{
  "d_model": 256,
  "n_head": 4,
  "n_kv_head": 4,
  "positions": "learned+rope",
  "rope_base": 1020.0,
  "attn_scale": 0.125,
  "extras": ["some layers without attention", "local attention windows", "shifted keys", "exclusive self-attention", "attention sinks", "value embeddings", "hashed n-gram embeddings", "short convolutions", "an embedding shortcut", "learned residual scales", "skips across layers", "capped logits"],
  "init_std_o": 0.0,
  "decay_shape": "linear",
  "doc_mask": true,
  "train_tokens": 551100000
}
Each number is 200 + 30 x the weight over its row's rms, rounded and kept within 0 to 999. Layers, rows and columns count from 0. The size before them is the row's rms in percent of the matrix's.

# gate: layer 2 MLP gate, 1024x256, rms 0.149, rows 987-995, columns 0-127
# up: layer 2 MLP up, 1024x256, rms 0.148, rows 987-994, columns 0-127
# down: layer 2 MLP down (transposed), 1024x256, rms 0.0682, rows 987-994, columns 0-127
gate987,089,191,253,225,184,203,194,247,186,182,163,199,231,191,147,208,189,171,196,225,215,184,189,184,179,196,209,192,199,213,229,230,137,187,232,239,202,139,209,151,145,152,171,180,178,160,236,218,243,187,164,212,251,155,214,234,159,238,161,248,202,159,142,169,228,229,193,193,215,203,162,199,190,182,218,177,236,217,212,188,194,180,216,270,236,174,221,220,256,236,206,219,186,214,218,211,224,226,248,240,187,217,209,210,134,236,207,220,183,229,224,190,209,241,174,162,175,167,203,201,159,213,223,177,159,195,148,154,176
up987,096,198,202,215,167,245,198,208,178,209,222,192,235,149,232,168,232,207,168,228,193,207,215,212,151,201,249,152,197,200,171,201,206,188,211,203,169,211,214,205,161,190,217,246,128,239,195,174,208,180,196,209,183,170,108,262,190,216,259,186,201,183,191,174,169,221,217,142,221,223,135,168,209,227,189,212,238,188,192,196,227,176,174,224,210,183,202,204,263,146,205,236,219,218,229,183,150,204,199,243,203,203,254,202,237,186,236,214,240,244,204,190,196,188,200,215,199,218,219,233,248,166,230,151,190,244,191,147,212
down987,095,177,191,275,200,181,181,213,239,208,211,195,212,212,211,183,165,226,269,128,244,205,211,192,213,162,258,236,231,163,189,226,231,146,195,230,205,228,188,230,189,208,142,217,226,211,227,145,207,224,228,172,226,159,180,185,176,183,233,196,217,170,202,175,156,169,228,180,278,182,181,153,229,208,245,217,180,194,162,223,237,182,256,194,180,201,227,233,184,207,236,196,146,157,210,248,224,216,164,203,185,176,208,219,224,196,225,236,141,180,209,155,230,191,196,196,225,250,208,203,177,172,208,197,178,152,233,188,150
gate988,089,233,176,201,208,156,198,178,214,232,163,194,235,154,257,189,179,206,232,189,215,173,256,179,178,180,192,225,134,171,127,206,216,165,201,236,243,127,203,226,202,239,216,198,155,119,214,237,153,199,177,247,209,205,164,180,194,246,205,148,181,206,179,191,208,197,176,189,238,199,174,245,161,246,208,215,263,219,199,195,220,206,175,221,198,191,162,244,227,236,203,200,168,248,170,206,212,210,203,212,201,192,172,156,200,197,203,181,204,190,231,171,181,210,222,177,184,176,182,156,177,208,176,168,250,205,197,282,246
up988,091,240,191,188,212,165,168,230,233,223,173,232,167,206,231,137,260,199,223,212,213,189,135,175,180,267,208,220,219,114,178,180,228,155,186,218,186,180,179,169,174,213,217,198,218,224,218,193,181,146,170,219,230,196,243,217,161,209,232,126,165,223,204,222,176,266,192,233,234,224,250,224,162,207,195,230,202,228,217,221,238,149,171,254,200,213,174,262,219,197,212,177,202,245,199,133,193,187,233,160,185,194,187,172,201,207,217,156,237,190,191,198,233,184,198,143,183,229,173,189,208,251,212,163,191,234,221,246,201
down988,100,243,217,186,185,127,146,139,205,183,188,256,223,242,218,195,217,217,180,266,218,158,223,259,221,187,198,120,251,167,179,225,216,185,201,231,191,222,238,233,153,224,200,220,169,220,175,161,199,205,163,240,184,176,179,153,169,219,173,220,181,225,178,162,209,143,193,194,230,185,190,157,213,191,217,246,190,211,170,215,171,249,214,238,208,110,237,209,167,224,179,217,216,219,204,248,240,157,209,161,167,220,153,225,196,192,165,191,185,252,182,216,222,178,188,143,201,221,213,190,179,182,187,205,224,187,245,197,200
gate989,104,189,234,206,183,164,219,130,230,161,190,167,269,215,204,258,195,217,222,154,213,146,198,204,217,228,163,205,202,204,245,160,214,236,210,174,224,187,145,231,169,215,207,187,219,229,219,214,167,153,176,202,198,204,201,224,190,206,219,212,226,170,236,201,196,229,139,189,194,196,205,245,286,223,223,187,172,141,195,144,176,196,231,191,198,169,213,190,175,250,165,169,185,232,190,194,181,178,236,212,192,225,235,231,172,202,254,208,197,182,197,168,239,195,221,221,181,138,198,234,206,196,159,216,182,154,218,193,184
up989,101,179,193,193,193,218,225,163,239,127,208,170,192,211,228,191,190,224,239,215,218,219,206,223,146,217,233,222,147,245,293,173,223,196,143,143,249,227,176,157,177,241,192,181,186,180,232,232,216,198,224,211,195,231,234,178,217,200,189,215,214,204,174,223,225,222,185,199,155,214,243,209,210,235,209,220,232,213,204,192,159,246,133,211,211,194,188,205,207,208,213,171,175,223,246,183,156,165,215,156,184,219,170,171,190,220,195,160,217,163,197,199,162,179,163,232,227,190,230,250,130,215,188,179,200,197,216,231,194
down989,104,254,204,204,213,170,218,263,165,214,158,226,164,194,209,217,207,263,168,211,202,220,178,227,269,211,240,210,198,168,185,226,130,201,211,217,162,181,203,195,209,207,171,166,217,184,233,207,202,234,226,255,199,203,190,191,225,130,203,236,225,184,178,176,178,183,222,159,232,215,143,123,157,145,192,257,240,202,154,220,174,221,182,204,260,194,212,207,161,154,195,192,185,206,190,166,191,219,182,161,254,152,204,138,255,221,207,193,200,229,199,225,270,256,202,181,240,181,200,218,197,164,241,195,217,151,170,211,156
gate990,097,208,209,181,245,217,192,191,243,233,172,204,212,189,190,213,202,188,226,173,152,135,198,163,233,181,209,191,179,249,150,252,194,147,199,213,171,197,188,225,195,167,159,227,198,208,204,223,169,236,162,173,172,267,149,170,195,213,174,196,206,217,230,205,194,178,193,284,162,170,234,230,130,208,184,170,224,171,242,226,239,176,178,264,169,201,236,195,223,254,158,219,230,203,192,142,168,197,206,209,195,223,183,249,169,144,174,207,197,155,237,138,236,173,185,179,231,151,125,210,178,223,181,180,156,179,210,248,186
up990,094,210,201,191,153,231,200,155,246,205,189,222,229,200,175,174,250,191,175,230,168,218,242,208,206,147,237,192,252,187,205,223,212,215,162,165,181,174,191,201,174,164,204,185,194,231,215,240,246,179,231,187,191,229,141,179,154,175,186,201,227,166,216,189,152,231,242,184,229,212,247,207,143,224,138,198,197,202,216,230,134,195,188,256,255,195,222,208,209,218,192,174,216,226,272,202,197,221,200,213,154,228,190,212,212,194,204,198,197,242,201,155,197,229,188,172,206,226,208,229,153,158,191,225,227,160,194,217,195
down990,098,174,217,232,186,186,205,191,172,202,214,187,175,211,227,233,184,138,246,190,206,179,184,142,184,173,175,212,244,199,224,154,203,187,229,194,191,215,170,198,211,180,190,172,199,245,265,158,181,189,238,207,208,189,169,208,194,185,192,182,158,197,189,228,210,252,220,167,195,179,172,213,162,169,188,154,193,206,144,201,183,228,208,110,190,199,220,203,243,225,229,168,179,156,229,217,197,220,167,186,217,211,189,206,218,171,238,206,167,189,217,171,303,199,292,187,219,204,222,166,207,231,195,247,253,245,205,201,183
gate991,100,182,206,199,207,177,221,184,170,226,222,149,178,184,199,210,201,251,235,167,215,193,192,210,196,215,161,221,160,212,202,209,224,216,151,158,185,208,165,210,161,236,200,221,227,218,187,198,180,235,246,234,185,227,208,156,185,230,246,175,255,197,197,193,220,195,186,193,223,154,187,200,211,186,189,235,185,175,188,209,195,216,196,162,221,235,174,212,212,187,196,225,142,120,224,269,215,177,156,126,191,209,198,244,211,205,186,248,144,273,207,202,207,199,211,169,218,191,221,248,146,181,220,134,227,172,190,229,220
up991,099,173,236,173,250,201,192,212,173,196,221,187,206,153,255,162,208,245,236,177,149,208,196,248,217,186,187,190,191,184,163,236,144,205,216,197,214,218,210,176,219,183,177,191,191,212,196,178,184,204,193,225,203,187,182,208,195,135,177,209,216,197,194,163,170,161,220,196,177,269,180,190,180,211,189,196,203,205,192,211,198,221,221,138,125,212,193,183,192,201,202,212,168,220,247,237,220,234,217,235,185,236,236,190,205,160,170,201,233,145,167,193,208,199,234,205,227,270,208,190,203,202,284,165,215,187,219,209,224
down991,103,195,139,178,209,212,226,248,176,192,205,178,136,216,207,183,161,189,191,195,225,180,150,194,212,265,144,235,183,220,239,208,186,241,187,178,245,210,234,178,203,193,161,247,139,193,187,207,165,171,142,202,185,180,179,218,214,239,156,231,210,190,253,214,169,219,203,213,145,177,161,250,260,197,196,223,172,204,161,208,231,220,227,219,201,213,205,259,187,203,246,203,191,232,214,189,190,179,220,132,221,158,166,160,167,181,215,158,245,242,177,188,242,196,170,166,179,239,138,176,202,215,179,185,243,200,186,197,184
gate992,091,181,215,172,207,223,159,232,193,212,189,221,235,191,196,179,211,260,217,230,200,173,162,142,148,158,185,154,157,168,211,225,200,182,209,190,220,201,232,244,184,237,209,181,183,226,194,206,227,223,238,245,216,186,166,149,160,217,179,183,203,238,169,189,186,185,176,194,211,225,148,242,238,158,154,211,179,217,261,199,130,197,164,135,212,232,190,201,184,191,239,142,213,200,242,234,223,153,264,187,172,237,201,201,283,214,273,218,147,164,188,160,224,191,201,239,269,187,172,184,158,245,188,246,253,209,193,175,223
up992,092,155,196,126,181,204,192,287,209,210,194,199,205,175,253,194,147,201,215,196,211,192,291,176,168,172,192,231,194,213,164,156,232,200,220,178,187,172,143,193,199,254,200,215,219,191,220,229,231,168,238,209,213,205,216,233,208,145,187,196,242,201,199,211,236,242,181,208,211,194,197,227,188,233,213,194,179,165,202,170,196,166,227,250,165,200,218,212,261,189,131,124,166,212,215,220,162,248,180,154,195,195,183,254,198,191,208,239,214,149,212,226,154,170,222,205,223,172,210,196,222,244,257,193,193,222,192,195,181
down992,095,219,207,213,195,224,185,217,156,194,213,233,238,191,221,214,232,207,172,175,236,192,190,201,216,201,249,220,149,215,223,221,261,178,176,234,247,182,200,151,195,146,167,185,227,241,173,209,200,215,168,203,165,145,200,250,203,182,230,210,213,211,178,156,200,195,236,177,191,189,171,179,199,193,184,193,148,217,199,213,215,252,182,229,198,236,232,220,219,152,219,254,195,218,177,150,220,176,275,219,217,188,122,133,192,200,197,173,223,171,202,210,185,209,176,202,126,190,253,201,210,193,277,186,256,229,211,175,217
gate993,104,162,185,156,246,229,212,176,217,202,245,232,178,194,209,224,193,236,142,231,144,271,220,166,178,188,168,149,173,215,197,209,214,195,187,174,199,181,248,209,211,215,182,216,214,233,236,160,251,229,225,207,251,180,231,265,185,214,210,183,237,180,182,171,195,174,199,224,186,247,184,196,176,222,206,235,186,234,165,208,205,208,186,209,211,185,195,234,193,214,217,225,226,137,193,214,204,174,192,253,212,222,198,228,186,197,200,244,177,216,208,191,246,269,240,164,191,180,184,213,139,211,204,199,201,225,207,170,205
up993,104,174,222,230,231,145,200,186,250,152,222,193,186,187,216,201,173,173,196,172,167,207,158,230,226,239,235,243,224,240,147,186,221,218,199,240,167,152,224,187,241,223,208,178,196,176,227,182,224,185,193,223,209,216,207,179,179,213,199,188,172,257,255,183,213,196,200,175,189,191,225,248,196,185,209,175,155,235,158,187,169,206,200,219,206,209,193,169,204,196,242,225,218,97,146,183,167,205,274,204,191,192,133,208,248,200,189,205,209,219,214,160,228,182,240,232,200,220,182,139,128,221,185,214,200,236,193,244,174
down993,100,186,222,222,213,208,222,249,176,222,186,171,186,162,252,221,197,237,161,200,140,167,243,204,226,177,197,185,179,228,157,225,150,252,221,191,244,253,183,205,205,187,144,210,208,187,170,173,232,271,225,199,203,250,199,189,243,163,174,210,222,244,183,213,204,140,200,198,242,226,210,206,152,230,185,158,185,193,233,231,186,196,199,249,138,202,226,171,187,165,202,240,210,193,188,189,196,143,243,219,185,222,204,147,149,108,168,211,200,140,239,177,176,261,189,213,190,160,163,200,191,244,166,183,206,142,196,213,203
gate994,099,188,256,199,143,187,170,206,201,192,159,180,229,259,226,155,171,201,201,152,212,201,225,116,229,178,203,222,176,214,183,207,162,182,251,238,182,184,192,185,274,181,157,160,168,212,189,225,180,248,193,186,169,222,255,216,166,164,204,228,204,200,165,161,197,180,176,162,215,206,182,234,165,219,222,232,178,178,234,198,212,192,176,164,201,218,180,270,187,216,241,185,268,206,157,281,258,217,145,224,168,219,218,181,186,222,145,199,164,180,181,139,201,204,186,211,187,194,222,170,206,223,180,208,158,288,192,177,256
up994,094,202,195,182,230,216,209,225,178,229,178,144,166,243,192,200,222,185,195,248,203,263,174,194,194,180,170,217,195,202,200,183,271,211,194,130,190,190,160,265,212,218,204,200,220,273,208,206,184,180,171,195,290,197,226,213,236,155,198,105,156,170,165,213,195,194,202,154,218,242,186,166,172,228,201,177,125,192,169,216,135,208,175,179,189,229,187,181,171,194,207,128,224,210,131,248,212,169,195,157,136,230,187,205,223,192,204,220,219,240,204,122,190,204,186,206,199,182,210,202,182,203,178,198,244,203,222,257,162
down994,096,233,261,209,176,156,195,202,193,192,187,179,194,230,176,196,227,160,235,272,168,134,210,226,155,220,194,201,226,263,216,186,141,211,207,146,206,237,175,199,207,175,185,200,216,219,220,235,159,209,187,199,196,236,159,202,234,197,214,186,211,206,202,160,185,158,173,222,120,183,136,237,218,194,153,208,217,254,224,146,192,221,199,266,219,254,207,210,187,234,209,193,205,175,190,209,209,143,176,209,162,232,182,237,232,149,174,172,219,199,187,205,260,178,184,194,184,177,213,162,225,210,193,208,184,233,205,185,190
gate995,102,162,206,165,239,148,196,177,186,185,270,205,147,182,183,190,215,142,180,209,213,225,200,181,208,208,217,214,219,186,169,237,199,206,212,192,190,203,179,181,205,210,209,205,208,192,207,178,157,155,179,176,194,156,184,208,215,223,187,149,123,223,221,225,233,170,193,152,221,223,213,259,197,234,212,227,183,165,221,146,210,241,163,206,192,164,177,139,184,143,220,215,161,208,186,217,189,113,155,201,168,202,249,209,177,181,183,204,206,180,214,274,238,171,214,209,201,188,189,201,251,194,204,245,214,201,172,214,216